config = dict(
    init_std_o=0.0,
    lr=0.00255,
    lr_head=0.00494,
    decay_fraction=0.299,
    decay_shape='sqrt',
    batch_tokens=32768,
)
Each number is 500 + 25 x the weight over its row's rms, rounded and kept within 0 to 999. Layers, rows and columns count from 0. Numbers have three digits each. The size before them is the row's rms in percent of the matrix's.

# layer 4 MLP down (transposed), 768x192, rms 0.117, rows 703-710, columns 0-191
090:511490492492489496519492538487543521523506500475497527535494495499519489509540435465528473478529502520448506502489499465513496500464542460467517520537541528474516485575485496450479483491487495525511496535538550511463481531479495503488493491466485482495496475495495538493497514502517504535495509469511520493487484514469496519486494509505497503471469509498545486474537487532481499551512473505539458492492480492494521481516493513530534458517481556490508496536478520466508474458512527491516454498503484456512500545508490490495507508466513511492476562514482525476529495499507496400
090:508511484507459476508455539477497474503509544531528528512488482506496442535458507541481497475465461540482506499488462462509492472489538504546485476498467492527469513509491495507477505534465523471515500479450525483495477472516477508518478511515503527485518487464509479499506494564509533521563487492531488506468498465486449511453530488501455504491544519526511502521503500500521495494483496494495508533516538504527456529509495470524506505533541525492454498477538524512490536513486533522465454466486491477458537551551463497487511478507508510472536510528487495497511517518466504493
088:468482483526486507503516519524470463537514480519482488477511474493476500464513520584558497509501507524495503526541494526532508496517492467513522473582472508521549484534459485502520581489501489533496526521497458494459465480511489529467487492506500482494501523492473492477467499498516493537510510506492486512506434461512490475491519522490484509519478509527482469486502513512527516490512465502490454469540510495483509498502497500521523464497448481494515527527511485514538522497452559482544486470476479446511477523511495482502511526488516522492509520498502503535483476481514499437
092:502537527519537531459458548515540502513515458516463517521518471492525476493494503515470499457508494466530478493565498504519465506476482484463473503479487503523481466461467550479543520443502513523521487466526523489514513505538517506521459473485505526497476531486480527501549508475512517502501546451503449507551481480518487477524508520508525502522491480523512470560534521508521514514488466455473509483485488459503529462472515488512508521471480524505491509530495490522495511523511506500526529527513522532509505504460514535472509493499510495507486512495468515494505551524506533430
106:533503488517469486486451500506489478490523460531506473498506533509545483530521528498499495471476494474514493483487463515469447505489484488464534492505474506499535478461530499508508524504527477515500519480480525478499507470517485469483502509490527491492521485508474494511499465456569481511530505497475496475539478533459538520527479504480517510525501534534518499487524482531495484533519517487525478448498565498448484477518543547491488493471510521543547473494461490502519485478465508532498519468575541520517518497482471484533513563472524488507486461486512476540484511536515488498
098:424523512464478488537518504516440519516484490488532510471564477533531557450502507527497497482526491509484514491493499510523493480510552489476538528502512519476543488488542461477503546500519479465490521526478532490477429486508548500476459511548511497523500474536504520509550505482522522497465460520528520490524463490494470513491481513495484435456496474485498503514498530490489490477531496515453495496502479525479514529478486528495495502471464474514536493468507488493485491522523479522528499508460487499510534492522455504516522507484485462503480465535495523506530490484517496513
105:520518497495512473494491482522479495489512539466476507484496491504485506497478500465482464497513527480594526483492531525524541477455466485499467477510480476497491457475481508498487487477521506504492523494488492539504477456544525509534464471498519545474493485511454476548498502518523537475515504499551484480506507481479495510495475504531541492491509487493507514512503497489493482438502491474570517498513525536491498460551446497532480558516503493505469459502510529536489488511544509492498487540521496515473491483503506495491484435527490482455505563495501507517473489527448507522
106:472478521511493501522526511507463516475501539491504496466539462474522555513489554456520528504524465459517534493493550522544483502493517514485526487561557510483499516525489494527484488520510524486480485512494464505508504483498511509484506500437479495519485520489472525524520554504497473500504515472519449525447472495481509479532526511549479515494487488544505497501507489530499481505499534536491529532511466522499498479522496431504477497512511464498515486483484474481524555462536481500500436540533513537504488475476497501464496528503546479526525471518513508517522495472505515460
# layer 4 MLP up, 768x192, rms 0.123, rows 704-710, columns 0-191
088:488496470474500489515537517508503457496492480499470479505480468479497525497515526554549505497494480487498495523512451503459518500504479474495484478525514523536517505489523477563452519484504497519508477539507507524443566468490518480503493482508469476552526503492504491483481493522481472538482503497498530463485547483521496478493537518498518497534509486485464435505530518465516507457479510487491491506549486501509450485464514518502497512510478512485502499503560442521438489528513503469441507493529512507444488465509458488536510505533509497528481515509490501477485456477483536519
087:473501471475526489478546463454471514514497500481474502489489528492496532520520519558534501506518530495507492472467508498532538483507476494479521464462467486488470486465492543528495517520552518502536520508502491505541495512519516515520490524497501525512530460493523449496471489522491517476480511494513496491494460494528504493497490490507481479507484525452479494546508483529491477519446481477506506486543479482492493507471473478512500492435531477519522465505519510485478521545550480478509467495505504499536491462468573512501494539477485448470507454496537524438533504452479527513
086:523539552513515500515552476497439526507496510461521461499471484500484512514514541499473472481486478511538455483513514504475475523526503514495483483480479493499477454487502464481492477481493528468521488488501502535470508517512495490543501523455570498511486496497455510467510503508549478478461479497495480465488487480492508501487488555500539513500514491470491436508514436536531493489510485471487503500493560491480527473477509502474485472525501463543488530485486514521528489527506456562511490506522486525452430544472527473506492521536488489505525487499485505493503510528485489512
107:469521501499491490480515474493498505492485576524512499516480479502538484480486512485531487556485559488509515476530460522473543493464459531472540507499497516500476474456537507515487479490466501498507516493532526470511489506526514481565520487493505510481515445512500526512521492472503482477520538501517500487534502534476528499520511487528532474488458470491514494524510502502505525485531560510533507488509530517470512486481490487526561511538510473494539511495505562432489497475499414514516491473531497500471498502508483497503547497494462502471491464495547521479474496476500527509
098:471461536471504479507521480510521509504469490458503457508511459517515527489493545481466517498491524490503497499509499498465573474505531499497493493454496510538569487504498497508480485461462474463499528483455500506457427504496492500473542487523495506527521465515532510502482474496522491492469504509570571495496505483471547510539511522490510505499506449488523529488516459485508512476515522495483509455500478508463520474499481493512484505495491536498526523478477506515527502527509554539475509527513487517487476512509479530502455540525484517496537453475502518507526551506479534502
104:487468470485512500480503540478494498517461426472479481474477547521469471508520542508484521477499480484463513451500458509480474517498493514503514504465503498549484479511514497501506479502481489499481571499576499510519515514462518510499487521503524493517512504500531523461520507497516515482449496518447532491533531473529478474547516465493467507567461504482506489523486476527505520548503522522487483489509536531494515489459492517493522487498504522504509551490485508477460479529486504496532552499525481507537534472487520501499482527515482488544487515518440457473512479512509467509
110:488476503500477488537517506505521536507483481522507463456526487510497527496485472468509488499523501494519517478510490509516511484473505501492487480525484522558531508568459485484534493495471495477519523483498415522474494520523520519517525486513476490510467504515473559511526495474493462491499491521513482473509527534474493488518520542483496537464478488549532560539522487485529481515483490533515500502504471500533519499476463514486486520484533483506528535457467441486499455514494518506481466491474544514453474488498445507518461521510527488509540447483518500483514480518546547504